python train.py --n_kv_head=1 --d_mlp=256 --positions="rope" --rope_fraction=1.0 --attn_scale=0.177 --init="normal" --optimizer="adamw" --lr_head=0.00786 --warmup_steps=513 --schedule="wsd" --decay_shape="sqrt" --doc_mask=true --train_tokens=157900000 --steps=9638
Each number is 50 + 10 x the weight over its row's rms, rounded and kept within 0 to 99. Layers, rows and columns count from 0. The size before them is the row's rms in percent of the matrix's.

# gate: layer 6 MLP gate, 256x96, rms 0.139, rows 61-84, columns 0-95
# up: layer 6 MLP up, 256x96, rms 0.132, rows 61-84, columns 0-95
# down: layer 6 MLP down (transposed), 256x96, rms 0.132, rows 61-84, columns 0-95
gate61 101:54 47 51 58 38 62 42 37 35 60 48 63 45 49 46 47 49 56 61 47 54 49 55 58 43 44 31 54 41 32 60 54 48 66 54 50 57 30 71 51 46 61 52 56 54 57 39 46 55 43 42 59 38 37 41 30 46 55 57 57 54 43 59 66 42 52 54 44 50 55 57 43 50 51 37 74 76 70 41 62 46 64 61 44 77 38 49 38 57 56 44 41 53 62 47 47
up61 108:36 45 44 38 50 49 54 52 53 63 46 64 58 46 48 68 37 53 53 50 59 56 49 51 43 51 57 50 57 55 43 24 65 53 33 58 42 52 48 33 70 37 57 62 44 52 52 30 32 64 37 59 70 44 31 59 52 49 50 44 43 41 60 45 52 42 35 51 84 36 55 48 51 45 55 61 55 46 49 64 36 51 48 45 40 58 61 56 62 62 52 46 43 43 47 49
down61 106:51 43 35 68 48 53 41 29 37 53 49 40 51 42 45 41 54 45 48 58 50 39 59 38 51 56 37 52 43 40 56 60 58 47 43 54 60 50 59 54 47 45 33 63 60 53 54 52 46 59 50 70 37 58 42 42 51 49 61 55 56 49 67 59 28 47 59 40 49 29 43 50 48 45 51 37 57 30 63 36 50 71 49 70 63 63 43 38 71 44 52 53 29 63 52 54
gate62 106:57 48 47 64 55 56 57 49 50 53 47 45 67 55 52 54 65 59 50 43 67 44 52 57 56 62 49 39 47 42 48 78 34 69 48 52 35 51 72 46 44 56 47 66 48 40 35 52 57 38 48 46 50 47 65 45 36 44 56 39 51 53 45 64 61 54 58 50 59 32 39 61 51 65 42 53 56 52 75 49 61 76 70 42 48 41 36 50 53 47 42 42 46 68 57 51
up62 100:42 60 44 42 60 49 47 55 36 56 55 32 50 50 51 58 59 50 28 57 43 61 69 64 51 54 41 58 48 40 70 28 43 62 49 47 48 42 37 42 46 46 34 35 64 67 54 44 61 40 46 59 32 54 52 46 51 59 59 59 49 51 43 37 46 57 39 48 44 49 58 47 31 55 49 44 45 58 43 53 79 62 60 44 68 34 38 56 59 69 46 58 56 50 50 56
down62 096:53 55 48 49 45 50 53 46 59 52 55 56 56 46 16 49 65 45 54 55 36 55 45 54 48 41 44 57 32 63 40 30 49 46 65 56 65 34 44 43 59 53 55 60 50 58 64 37 57 61 58 54 52 53 59 40 46 50 38 54 86 45 41 42 57 47 48 34 57 59 44 49 62 29 48 50 55 61 39 52 52 59 47 37 55 45 51 59 46 37 23 41 60 51 43 56
gate63 099:58 35 54 49 54 46 40 44 64 42 70 70 37 60 40 47 53 26 37 56 42 31 36 28 53 39 47 52 58 28 43 58 61 30 39 48 57 67 57 48 54 47 36 55 49 52 37 57 50 58 40 67 51 45 65 52 33 54 49 60 59 62 39 52 44 51 57 54 47 41 51 52 38 51 50 54 33 55 49 46 53 40 51 37 45 65 48 42 53 62 34 52 58 50 38 40
up63 093:53 55 48 56 60 43 34 39 35 61 52 34 64 64 48 27 53 68 55 46 49 54 67 49 49 44 43 55 45 58 35 68 65 41 45 44 45 56 54 65 23 55 46 45 35 40 40 52 53 49 53 56 50 44 47 46 56 50 68 36 69 53 44 53 31 31 51 47 38 50 32 44 44 47 61 61 42 36 36 58 40 57 38 46 57 62 62 56 40 43 42 59 51 44 50 46
down63 097:40 51 62 50 44 55 53 48 64 69 71 57 45 22 31 58 52 38 66 43 29 36 42 46 69 26 44 49 63 49 52 49 47 29 40 41 45 43 53 45 47 58 38 49 41 71 38 52 47 36 61 54 44 45 46 50 24 43 44 50 48 57 65 31 57 58 57 43 41 45 45 58 38 47 54 53 59 40 52 55 48 44 51 38 51 59 45 56 52 62 45 57 53 50 56 51
gate64 115:67 32 47 38 37 34 59 56 51 57 45 38 50 42 57 33 64 34 36 38 60 43 53 32 57 42 43 62 55 48 51 37 53 47 56 43 61 57 41 43 50 64 35 47 69 48 51 51 58 50 69 60 46 50 54 54 47 40 43 44 48 56 52 53 63 52 68 63 44 41 54 37 34 57 37 74 40 52 60 47 57 59 61 44 35 51 36 59 46 45 38 41 47 71 41 45
up64 101:37 45 57 19 42 49 46 63 46 36 47 54 55 44 42 49 54 55 47 55 43 31 40 30 41 52 29 37 61 56 50 53 48 41 43 51 54 54 68 56 64 45 44 63 54 70 63 62 48 59 47 46 44 42 47 66 45 55 37 62 62 37 39 46 49 45 36 63 40 55 40 65 33 54 28 50 47 44 49 50 32 41 42 47 64 47 67 42 59 37 49 50 47 45 50 50
down64 096:37 65 55 62 62 90 38 47 67 53 51 30 40 53 30 32 49 61 54 56 63 46 48 54 45 50 51 44 45 43 56 70 45 70 52 41 45 47 56 53 55 48 45 63 25 56 36 45 47 41 46 43 60 36 45 38 41 61 63 60 54 55 51 43 45 41 35 41 53 45 52 44 61 60 41 52 60 52 62 58 53 57 56 63 50 58 41 48 47 57 57 57 54 56 44 52
gate65 108:53 66 32 42 53 55 51 54 62 60 47 33 65 72 39 42 48 59 58 59 47 55 60 56 30 33 40 31 52 55 57 73 51 53 46 45 45 45 57 53 45 48 58 56 57 60 54 54 58 33 50 52 57 47 59 38 45 47 49 68 54 45 49 43 46 32 39 35 53 55 42 47 50 63 43 49 54 36 37 58 53 44 37 32 47 62 52 32 32 56 44 65 73 59 39 42
up65 094:50 38 52 52 28 69 49 53 62 50 31 50 52 53 49 41 36 49 52 49 57 60 54 49 48 52 19 54 67 59 68 52 44 53 56 44 46 38 46 36 45 69 62 49 41 50 53 55 46 49 49 61 58 64 38 49 65 41 42 60 45 60 33 63 40 60 36 54 44 58 48 58 55 46 32 68 29 55 50 31 35 40 54 62 66 53 60 41 56 61 46 52 49 53 51 52
down65 096:44 53 52 58 45 24 55 48 30 35 39 49 65 31 57 50 61 52 39 45 28 51 43 52 54 37 21 47 57 62 51 42 53 36 55 46 35 80 47 31 48 64 53 66 50 59 55 38 47 63 57 59 61 51 61 60 53 47 63 45 48 48 58 46 47 51 42 36 59 58 45 48 48 43 52 58 44 41 62 62 31 53 43 61 47 40 55 58 45 50 48 53 54 53 54 53
gate66 109:45 53 51 51 49 61 36 32 57 42 43 59 59 37 42 60 40 52 42 49 54 70 67 36 52 50 42 50 33 59 46 46 45 49 57 47 41 46 47 46 61 56 37 54 60 43 52 33 66 54 47 31 64 51 40 46 27 33 67 51 68 40 61 48 49 31 60 41 68 50 40 58 48 47 50 34 50 51 50 39 43 60 32 56 40 43 69 40 59 49 57 33 51 46 42 58
up66 103:39 38 44 44 37 41 57 58 33 59 60 54 60 42 58 41 45 35 49 42 46 59 48 62 57 68 34 31 54 47 44 52 32 64 60 45 47 54 36 51 47 41 53 50 58 34 49 46 59 34 43 40 39 46 65 55 47 37 38 47 43 35 55 64 46 35 53 70 60 53 75 52 48 39 52 58 59 65 53 54 63 56 60 46 50 40 33 51 50 36 48 44 57 34 35 36
down66 103:33 42 47 39 58 62 51 69 63 48 53 60 48 60 67 49 43 60 49 52 43 69 43 46 57 49 41 40 54 56 44 40 35 66 66 43 60 53 48 52 70 66 42 67 53 57 36 33 58 59 50 56 55 42 57 40 31 41 46 37 54 49 32 47 39 58 53 53 54 51 56 56 66 47 39 55 50 56 56 67 55 62 64 51 31 50 38 59 50 64 58 50 66 68 63 47
gate67 109:59 36 44 50 53 57 50 53 28 49 74 41 41 57 54 31 57 39 40 57 59 26 38 44 64 57 56 48 67 58 46 64 52 52 57 41 61 42 47 61 36 45 43 54 45 67 47 35 66 58 65 41 47 47 68 51 50 46 54 56 58 56 47 52 58 24 43 58 58 41 55 46 56 42 70 69 55 59 50 37 52 48 43 51 46 53 50 35 47 46 35 41 58 58 50 37
up67 103:56 65 53 53 54 46 61 70 56 62 51 45 32 65 50 40 46 43 49 51 64 52 48 46 48 45 51 50 45 48 53 42 36 36 65 40 55 53 53 53 71 44 60 66 58 49 65 49 46 77 45 58 49 34 53 27 42 33 56 48 51 35 51 41 48 35 35 65 55 40 65 50 47 45 40 49 37 63 40 42 36 49 33 49 43 60 65 44 55 42 50 30 56 61 49 57
down67 104:34 49 58 44 64 60 61 65 43 51 38 37 53 55 36 39 41 59 33 65 41 51 53 36 61 56 61 54 40 59 45 62 53 26 46 53 46 30 60 60 33 49 54 55 37 54 44 43 40 46 56 49 55 61 59 44 75 49 54 63 51 48 58 47 33 51 61 55 62 52 48 63 65 53 61 65 59 54 47 46 64 54 40 81 51 46 60 43 50 49 49 56 50 55 55 38
gate68 103:47 60 43 57 50 43 61 47 48 40 66 46 52 46 44 44 53 61 36 38 51 58 55 51 46 53 53 52 55 49 46 68 54 49 51 47 30 35 59 48 44 46 44 48 66 60 35 54 47 45 58 60 72 45 59 52 50 77 53 55 55 47 32 55 63 53 39 37 49 26 65 42 57 67 43 55 47 47 37 63 39 64 49 32 44 63 30 43 53 53 49 69 60 35 37 61
up68 107:46 43 48 52 51 41 44 46 62 52 50 46 57 45 44 59 46 46 42 43 53 45 51 50 64 34 52 65 62 54 66 61 44 29 42 21 56 59 52 56 46 37 48 45 64 59 61 64 57 38 29 34 33 38 75 46 49 43 54 41 56 36 46 63 34 52 62 51 56 49 63 60 51 47 47 48 47 51 35 24 39 30 54 48 58 45 38 49 37 51 47 46 44 52 43 42
down68 101:51 55 67 68 62 56 54 43 51 37 52 48 61 41 64 53 63 62 62 38 37 46 47 45 54 47 54 47 39 48 43 37 48 52 45 56 61 52 23 41 50 43 45 34 46 64 68 42 54 39 38 53 61 49 54 50 58 72 47 48 48 41 47 56 79 59 67 53 37 68 43 40 36 40 44 58 42 56 49 66 55 59 50 39 58 48 61 28 42 58 46 57 50 59 44 54
gate69 094:40 59 45 58 45 53 41 42 46 45 58 53 52 41 54 55 50 49 51 57 29 38 42 49 46 45 56 57 43 45 62 53 53 44 46 35 46 68 56 41 52 75 45 44 46 60 32 43 69 43 33 50 71 41 44 57 50 49 61 47 50 68 55 73 59 53 60 45 54 56 45 35 43 42 32 53 66 60 30 58 43 61 42 38 39 75 50 48 54 46 39 57 43 33 40 41
up69 099:63 38 56 48 69 52 43 55 52 42 38 42 57 50 40 58 55 54 54 57 57 63 42 50 35 44 63 61 44 53 44 57 52 40 60 43 44 52 61 44 38 51 29 48 45 70 42 45 52 48 35 39 41 54 44 71 58 47 50 43 47 64 53 55 69 32 57 31 45 53 39 42 47 70 62 62 56 62 66 74 75 48 39 41 43 43 46 55 32 56 43 48 46 58 47 50
down69 102:34 63 38 47 50 46 52 57 47 61 57 38 58 30 41 50 41 45 52 55 66 42 56 24 53 62 63 61 35 51 68 46 47 57 37 56 52 55 36 57 40 63 45 48 56 49 49 62 44 38 47 64 67 66 35 62 36 45 63 57 59 42 59 54 64 49 54 34 61 50 35 42 57 57 57 56 60 52 50 53 53 28 36 46 65 53 67 52 51 47 50 41 50 34 60 39
gate70 091:37 52 37 36 52 46 57 38 50 48 52 43 74 52 43 47 49 63 30 57 43 46 51 43 44 51 47 43 64 51 42 50 47 41 45 54 42 61 56 53 44 72 41 43 77 62 63 54 43 44 42 43 49 46 48 42 64 33 50 52 46 32 33 52 76 47 63 50 46 37 50 46 52 61 71 48 53 36 60 60 62 31 43 50 46 48 33 54 32 41 37 53 40 50 52 58
up70 100:51 48 47 50 46 64 53 42 56 42 51 50 65 34 55 35 52 62 37 53 51 54 36 50 38 36 55 52 27 57 38 48 45 64 46 56 68 49 50 55 50 40 45 44 17 25 59 46 65 60 35 35 44 49 65 45 41 55 72 48 50 65 54 43 37 57 49 41 35 41 50 58 50 55 39 47 48 45 42 52 58 46 67 65 64 43 44 50 49 38 53 46 43 56 38 39
down70 097:40 55 60 40 55 49 49 41 46 58 52 44 40 43 60 60 50 64 56 39 55 49 59 60 39 52 43 59 39 36 50 18 67 61 51 49 45 54 50 56 42 39 61 66 69 59 49 61 37 45 47 54 60 50 54 55 40 47 43 40 44 55 53 48 56 39 45 58 39 35 46 54 52 42 52 30 48 64 56 47 31 56 26 61 41 66 41 57 48 49 52 45 52 68 35 77
gate71 109:65 51 41 40 52 50 61 50 45 45 58 53 37 64 49 51 52 47 44 44 45 45 49 44 50 38 51 55 82 32 59 55 66 40 57 61 51 59 57 43 49 42 46 62 55 66 47 58 69 60 48 54 45 35 44 57 36 38 51 52 64 78 24 62 55 42 52 59 58 48 72 56 36 57 61 64 58 57 53 54 44 53 58 41 39 37 54 50 51 48 48 52 73 46 44 44
up71 101:27 71 41 56 38 46 60 39 42 55 44 59 71 35 53 55 49 45 41 46 21 35 58 53 37 45 55 42 57 44 42 59 42 50 37 57 49 68 45 35 43 50 49 36 63 39 60 45 52 48 44 44 55 58 49 66 37 51 50 49 48 43 70 55 50 40 50 50 39 52 39 64 42 58 42 49 39 35 38 75 52 51 56 52 38 62 47 43 65 55 61 55 46 46 38 47
down71 104:52 59 62 53 50 54 50 45 38 75 64 47 44 33 39 57 28 33 32 44 34 39 55 52 48 46 56 63 43 45 36 56 34 44 65 51 56 55 47 54 51 39 48 37 58 44 63 60 26 42 38 52 49 46 58 62 56 57 43 59 52 66 63 70 59 55 58 53 50 50 41 46 44 51 44 49 62 55 39 32 58 61 58 61 41 45 48 44 49 77 54 56 47 51 64 53
gate72 103:66 41 45 47 42 48 47 48 45 53 50 58 48 46 49 57 57 41 56 50 43 48 53 59 30 62 33 53 43 29 74 68 52 46 39 51 50 45 55 37 48 64 64 58 52 49 45 44 63 65 33 66 48 24 34 44 47 59 33 67 59 45 68 46 54 51 51 53 58 68 59 57 42 72 51 54 51 36 62 44 49 37 50 43 56 41 46 57 53 51 40 44 63 44 63 40
up72 102:51 46 55 51 38 55 30 50 44 45 48 56 50 53 50 48 45 47 54 33 48 76 46 77 32 54 62 56 53 37 48 60 60 49 41 29 40 43 37 48 70 46 41 41 46 50 54 71 51 49 42 58 57 52 44 42 27 48 56 55 51 62 37 40 37 63 42 58 52 59 28 52 58 70 53 44 33 47 58 61 42 54 52 48 47 55 46 43 72 55 49 55 57 37 40 47
down72 103:54 35 47 42 49 61 44 46 37 55 44 50 39 41 44 34 48 42 45 45 35 62 61 51 40 60 62 49 40 66 53 35 56 41 58 40 31 51 52 41 45 53 39 43 60 66 56 38 39 59 52 29 44 39 44 46 24 39 37 50 21 54 48 53 52 57 48 86 52 49 48 52 46 45 58 58 52 43 44 48 44 66 50 38 36 52 43 38 55 51 59 53 55 49 54 44
gate73 096:42 49 53 61 51 48 37 61 45 69 63 55 61 52 44 60 47 57 41 32 43 58 46 48 41 34 47 44 62 38 65 44 53 51 59 60 43 60 54 48 37 56 43 55 67 56 41 58 39 36 54 68 58 27 49 52 56 58 47 25 56 32 36 55 48 32 64 48 45 56 50 51 53 60 66 41 53 49 49 60 55 60 35 55 58 47 38 48 32 47 44 42 69 37 31 43
up73 096:56 48 41 39 50 51 44 68 54 40 39 54 66 47 54 48 53 37 56 70 41 51 59 58 34 41 46 53 35 41 43 55 23 49 71 41 53 54 67 33 47 39 52 37 41 42 27 35 31 30 42 40 61 38 43 52 57 50 48 44 37 33 48 64 46 65 63 67 47 48 46 50 53 40 59 48 46 60 50 45 51 53 36 54 50 39 39 47 48 58 59 45 44 58 43 54
down73 096:77 39 50 40 43 59 59 50 41 54 53 47 62 41 57 54 36 52 48 53 47 50 56 58 52 56 62 45 54 31 63 51 58 47 48 50 42 37 53 69 50 31 65 48 53 48 56 62 55 67 61 58 66 66 55 38 55 56 61 74 37 51 50 43 50 56 63 66 36 46 60 56 60 48 56 39 55 66 40 36 45 46 54 64 46 45 32 57 50 42 48 47 47 55 67 27
gate74 081:57 56 45 31 31 42 43 68 50 47 50 52 48 53 36 40 49 27 55 49 50 57 44 47 40 32 26 59 45 73 52 59 78 50 50 40 52 51 64 58 47 55 38 46 57 38 50 46 48 42 56 49 45 42 47 44 48 68 47 54 48 48 53 57 61 35 46 44 62 50 59 63 30 59 56 38 59 48 65 55 63 40 63 38 70 52 39 42 40 56 52 48 55 49 43 32
up74 085:54 78 47 59 40 56 48 40 65 55 56 53 43 50 41 52 51 55 67 60 52 30 47 53 50 61 46 33 36 67 41 46 57 41 65 38 33 62 48 59 55 37 56 65 45 48 48 46 60 46 59 41 77 54 48 48 39 37 43 53 59 48 51 49 29 51 55 58 42 45 64 62 64 51 48 51 61 46 59 38 46 67 73 38 36 49 45 48 65 43 46 47 52 53 54 64
down74 089:48 53 44 53 67 59 40 67 62 55 42 40 36 73 21 52 46 33 46 52 57 52 47 37 49 33 55 69 49 57 58 47 60 52 35 54 56 51 56 60 46 56 40 54 57 47 48 50 43 48 50 62 43 46 47 45 41 54 63 56 64 51 59 54 55 30 65 43 51 69 56 48 21 45 60 68 48 56 55 63 41 47 68 40 56 59 42 46 45 50 62 61 43 47 65 49
gate75 092:64 62 34 55 78 52 40 44 45 39 45 51 51 64 59 54 59 42 37 67 49 43 37 39 44 44 44 46 72 59 54 57 67 45 53 28 51 56 59 35 58 58 35 47 54 59 51 66 54 61 52 56 50 57 46 46 59 32 45 45 45 50 56 48 49 46 68 61 39 37 47 55 40 58 71 71 52 37 60 61 38 46 44 38 59 45 38 37 52 55 52 51 59 60 43 46
up75 096:24 61 44 46 47 59 45 46 54 66 44 49 40 52 33 42 36 56 59 41 48 56 42 54 60 46 52 54 69 50 38 57 42 54 25 42 54 57 36 59 49 40 35 54 44 63 45 44 45 40 33 68 43 53 38 40 33 41 64 43 42 37 55 65 52 43 68 58 26 55 48 46 57 61 36 45 53 47 50 49 61 56 63 59 59 55 57 50 45 65 42 53 49 34 47 61
down75 093:64 59 41 56 60 51 52 58 48 53 52 34 40 51 35 40 51 53 41 62 42 50 64 48 41 56 37 52 54 39 66 65 71 64 60 56 49 40 31 45 53 41 54 32 59 44 55 57 45 35 54 56 46 48 73 45 38 74 63 58 38 51 46 59 59 47 56 51 52 62 54 51 66 53 46 59 48 69 62 45 34 37 47 46 46 47 27 51 62 44 57 53 41 70 49 53
gate76 091:39 40 55 48 66 48 54 61 46 52 71 42 52 52 45 46 51 51 28 40 56 64 43 38 65 67 43 46 38 42 53 58 65 65 52 55 41 50 40 64 22 41 46 39 50 40 64 40 63 43 42 49 69 57 40 50 53 42 59 50 56 46 44 41 55 41 66 34 28 50 42 25 48 39 49 54 47 44 59 39 52 59 53 68 48 50 64 57 52 54 55 49 57 44 42 57
up76 098:49 52 54 44 48 51 49 46 44 44 44 55 25 45 52 37 71 46 59 45 54 54 55 60 49 70 36 60 48 50 56 45 54 45 51 61 57 63 47 34 59 63 51 50 41 52 44 55 43 41 60 64 45 45 55 42 49 42 48 37 39 66 37 56 53 66 85 41 31 52 43 70 48 53 38 46 48 36 64 47 47 49 59 52 49 68 65 47 46 70 70 63 45 47 50 57
down76 101:50 71 47 59 55 52 41 55 58 58 53 32 45 30 59 43 59 58 40 44 62 47 64 49 38 62 43 39 55 46 60 44 50 72 50 39 37 45 47 45 59 41 48 63 32 55 30 62 47 48 58 35 41 47 56 66 58 46 42 65 49 57 56 44 55 58 45 70 60 38 48 60 77 58 43 55 46 43 34 34 42 47 38 31 48 59 56 39 55 46 54 42 55 53 40 58
gate77 084:66 52 27 47 62 61 49 59 67 47 52 68 47 49 29 51 49 55 63 38 44 37 46 51 60 43 52 43 46 44 48 57 43 52 68 51 66 48 44 43 38 38 43 57 60 58 53 49 39 48 46 70 73 51 52 63 35 42 41 41 64 65 53 56 46 47 47 48 54 39 51 61 50 55 60 48 48 48 49 50 52 68 56 46 59 39 56 46 30 61 70 53 70 54 63 27
up77 105:34 58 55 40 61 48 46 57 35 40 38 54 65 39 55 41 58 49 40 43 55 53 67 59 53 46 40 62 56 52 55 38 42 42 55 56 75 26 57 56 48 33 40 53 61 47 68 64 38 47 60 55 45 45 58 53 49 55 50 39 43 56 37 55 57 39 51 60 41 49 51 66 52 55 67 63 33 44 41 52 37 47 33 53 67 53 36 65 61 64 40 51 64 61 61 51
down77 108:53 57 47 49 52 27 46 55 46 30 37 39 48 32 71 50 49 43 60 64 56 42 50 49 55 39 36 37 64 51 47 60 27 51 47 62 34 56 63 50 59 61 50 41 51 33 50 47 42 49 53 48 49 61 54 44 54 46 55 61 16 69 53 52 59 48 63 51 67 47 58 45 63 43 52 54 55 54 49 66 52 38 46 61 61 35 53 47 51 54 51 59 46 40 71 51
gate78 103:62 49 21 49 53 67 67 42 43 47 62 58 58 78 61 41 59 50 50 31 45 58 37 37 41 43 64 38 59 61 46 61 59 46 38 67 46 53 48 47 49 50 53 60 54 52 34 37 59 44 40 48 37 36 63 57 55 61 51 44 46 50 61 55 46 39 51 52 53 46 46 49 33 62 62 65 31 58 49 53 53 47 30 47 28 46 50 46 47 52 45 35 45 51 42 42
up78 098:48 37 52 38 62 48 48 49 50 30 42 37 45 46 54 32 56 58 47 38 70 41 42 51 22 23 53 51 68 66 54 49 50 40 61 52 38 55 46 48 45 47 48 36 59 49 47 25 66 43 51 35 51 53 47 42 66 47 56 56 50 46 54 51 64 57 53 54 49 66 61 60 41 52 34 53 61 43 59 36 45 37 50 46 59 54 41 53 32 50 67 59 49 58 40 50
down78 100:59 40 57 56 59 47 42 56 39 27 43 51 36 41 37 53 45 50 44 54 38 61 56 65 57 41 55 67 49 42 60 44 63 63 47 29 53 30 50 66 40 52 45 59 53 43 39 33 38 45 58 49 47 37 42 46 50 52 55 60 62 43 39 58 52 66 45 50 33 56 52 56 53 71 59 41 35 59 48 65 62 46 48 30 54 51 50 50 45 40 53 77 38 65 55 45
gate79 093:47 29 64 32 43 45 51 38 50 49 51 51 64 35 63 50 54 63 29 59 70 56 55 44 48 51 24 56 56 54 46 54 44 42 45 42 51 42 50 62 49 62 52 43 73 67 37 47 30 49 56 60 41 42 59 40 54 64 54 41 52 57 43 42 57 50 51 44 53 54 41 43 41 54 60 47 64 37 42 41 67 46 51 52 48 36 50 53 29 49 46 53 22 55 43 56
up79 094:62 55 51 37 39 51 65 58 48 41 55 40 60 46 43 53 42 62 42 57 68 46 44 56 34 40 48 52 54 58 57 65 65 47 37 59 45 35 54 44 38 54 67 61 59 49 54 26 68 60 65 50 48 40 35 54 65 45 56 51 55 49 61 41 55 59 42 79 43 53 50 47 63 53 34 35 59 55 52 41 51 54 58 61 37 55 50 49 29 51 58 36 59 42 58 64
down79 097:40 61 57 38 43 53 52 53 38 45 43 26 64 59 65 54 63 39 74 33 58 32 53 48 68 51 42 56 52 39 65 69 46 28 48 52 65 49 45 52 54 54 49 45 57 44 64 51 40 44 50 57 62 57 59 42 32 50 52 65 27 32 46 48 49 50 60 41 56 52 50 43 33 50 51 42 49 50 58 35 51 53 44 41 66 51 55 58 55 57 39 54 41 40 64 54
gate80 114:48 53 30 37 41 70 63 48 70 55 55 60 57 53 50 60 32 36 54 60 37 42 56 43 36 32 31 40 63 39 39 56 49 49 64 58 42 37 51 37 47 57 60 49 39 57 43 44 54 40 66 52 59 26 51 50 36 55 43 50 63 44 63 34 43 50 49 52 47 53 64 63 53 52 45 48 57 56 64 52 70 55 39 34 38 50 52 48 37 48 42 44 54 61 42 53
up80 109:56 57 55 35 47 49 54 37 24 36 56 40 46 52 43 52 39 53 39 50 50 40 50 46 39 58 60 43 37 41 43 47 59 48 48 40 33 68 57 65 60 40 55 46 28 62 34 52 33 64 59 35 54 60 60 51 31 42 49 46 59 53 43 33 42 52 59 49 49 54 42 60 37 52 55 60 39 73 62 34 53 66 44 49 64 43 36 51 49 48 49 36 40 39 49 43
down80 116:54 52 44 63 62 47 63 60 46 73 60 50 46 42 50 39 44 49 39 27 52 46 53 45 32 46 82 72 53 79 43 49 50 42 56 56 40 47 47 57 47 49 59 66 39 47 38 52 41 50 39 39 51 58 65 62 65 56 54 47 33 44 62 63 47 42 52 54 41 42 68 51 42 43 58 52 46 58 51 49 52 63 33 40 38 57 46 49 43 57 54 51 57 42 47 38
gate81 102:48 59 54 37 41 47 62 44 43 42 52 65 59 51 30 59 59 61 56 68 50 52 52 54 43 56 53 52 45 43 42 45 57 44 44 47 42 42 30 44 36 71 56 27 52 47 46 27 48 38 35 56 46 43 64 54 41 36 48 45 60 57 45 39 51 56 42 57 43 47 61 32 48 42 50 31 42 42 67 38 56 45 57 51 36 52 55 34 49 41 59 46 71 47 28 36
up81 103:35 57 50 48 65 48 48 50 74 51 48 70 51 48 46 46 38 47 52 38 52 58 58 51 37 43 62 61 58 65 37 56 58 43 45 58 51 32 50 49 43 47 48 70 69 55 51 32 60 48 51 43 29 53 40 45 44 59 63 47 46 68 76 61 70 48 33 39 61 47 62 57 51 54 36 50 43 64 38 51 53 53 46 49 51 43 32 42 37 48 64 49 44 55 59 59
down81 105:57 49 56 48 41 62 50 61 63 24 49 51 65 51 32 62 47 47 47 66 53 58 41 41 57 50 49 74 46 62 68 60 70 49 33 56 57 21 56 47 36 54 52 64 49 62 48 60 37 47 57 54 53 41 51 42 47 44 58 58 50 45 42 47 60 54 42 51 64 48 51 53 67 64 38 62 56 68 57 45 54 40 42 69 56 48 49 44 57 30 56 38 49 55 58 49
gate82 090:43 57 60 45 33 59 45 43 45 53 45 52 41 49 40 57 54 50 51 48 52 50 46 61 38 41 63 62 45 43 31 46 62 33 53 40 45 70 52 46 67 45 39 59 37 55 31 46 63 52 44 51 46 43 52 56 42 56 38 49 59 40 60 57 67 41 54 67 49 61 49 51 55 51 60 49 40 64 61 36 25 54 31 24 67 67 50 60 63 44 57 55 44 50 35 40
up82 094:33 54 21 56 52 53 43 38 52 45 61 49 50 39 46 33 80 59 44 50 61 46 49 37 55 53 62 46 51 57 41 60 40 53 61 31 52 49 61 53 48 43 57 62 55 57 54 43 54 48 47 61 31 40 61 41 59 40 51 67 47 62 30 62 49 34 54 64 67 49 53 35 45 47 51 49 56 55 65 57 59 33 59 32 42 45 55 59 59 38 53 44 52 65 52 48
down82 094:43 41 38 44 47 55 45 34 52 47 32 49 37 45 40 62 36 63 62 42 52 61 37 49 46 55 40 34 61 42 52 46 31 42 43 69 54 46 60 44 56 70 51 39 34 41 56 39 26 52 40 43 52 57 57 53 53 60 48 43 66 48 39 48 39 63 54 54 31 76 52 42 38 41 42 47 45 46 39 51 56 51 48 69 55 58 69 62 42 48 50 35 42 47 42 49
gate83 072:50 47 46 44 41 52 38 45 64 46 62 50 69 34 47 55 56 54 41 50 47 49 60 27 63 52 63 58 51 51 40 45 42 42 59 55 65 56 45 47 43 45 80 54 55 45 50 52 59 42 59 57 56 44 43 47 33 37 53 57 36 51 50 55 57 45 52 67 62 32 66 34 40 45 34 68 61 45 57 55 46 59 51 52 71 36 33 54 36 37 42 53 39 42 44 65
up83 086:41 63 58 45 47 62 30 31 50 59 58 68 58 45 56 63 61 78 54 61 70 50 41 50 48 39 46 22 51 62 49 45 38 43 38 54 56 51 31 55 57 62 61 39 39 55 49 47 34 58 34 56 54 47 50 52 47 45 49 52 57 42 50 44 48 54 49 62 42 42 52 42 54 29 45 51 46 53 44 36 27 44 49 51 62 42 40 38 47 46 54 72 57 39 45 55
down83 087:45 57 56 54 57 50 47 34 50 67 54 41 47 36 47 55 66 59 48 39 44 45 47 48 40 58 48 57 39 51 59 52 63 58 57 44 56 31 47 38 48 30 50 73 42 46 39 55 58 47 49 38 41 54 61 67 58 44 49 47 76 59 37 21 55 61 36 52 39 57 51 58 57 46 51 54 30 45 53 42 74 62 41 57 34 53 45 49 41 54 62 48 59 50 37 62
gate84 100:52 60 52 33 59 53 24 49 59 59 46 59 48 60 43 40 42 39 36 49 53 66 47 58 39 55 49 45 53 42 58 57 53 42 61 74 60 46 40 36 56 67 46 73 56 42 60 52 42 39 57 55 43 45 35 44 44 42 44 51 55 73 53 39 58 49 49 66 46 38 60 52 65 69 51 62 54 77 49 52 59 51 49 47 63 39 44 51 48 50 37 52 71 46 51 41
up84 103:45 49 45 62 62 57 60 46 44 51 58 71 63 46 43 49 63 43 58 48 61 53 50 45 51 54 49 57 43 30 67 49 57 53 47 61 58 62 48 32 51 57 61 45 52 46 51 21 57 52 75 39 32 64 47 42 45 36 51 38 42 61 56 65 69 44 62 53 41 51 41 39 52 32 52 39 61 45 50 41 54 56 49 44 68 45 43 57 31 67 57 43 51 50 43 67
down84 101:47 62 49 62 50 51 60 28 44 66 62 66 41 30 21 40 47 50 48 41 39 52 47 68 51 46 41 44 49 40 65 49 63 52 48 50 55 51 46 47 43 53 52 44 42 68 62 51 58 64 47 52 51 51 58 59 43 55 65 59 47 31 52 56 62 57 29 47 40 51 55 47 51 36 54 20 65 49 55 63 60 47 52 56 44 58 68 36 47 43 42 60 54 50 38 52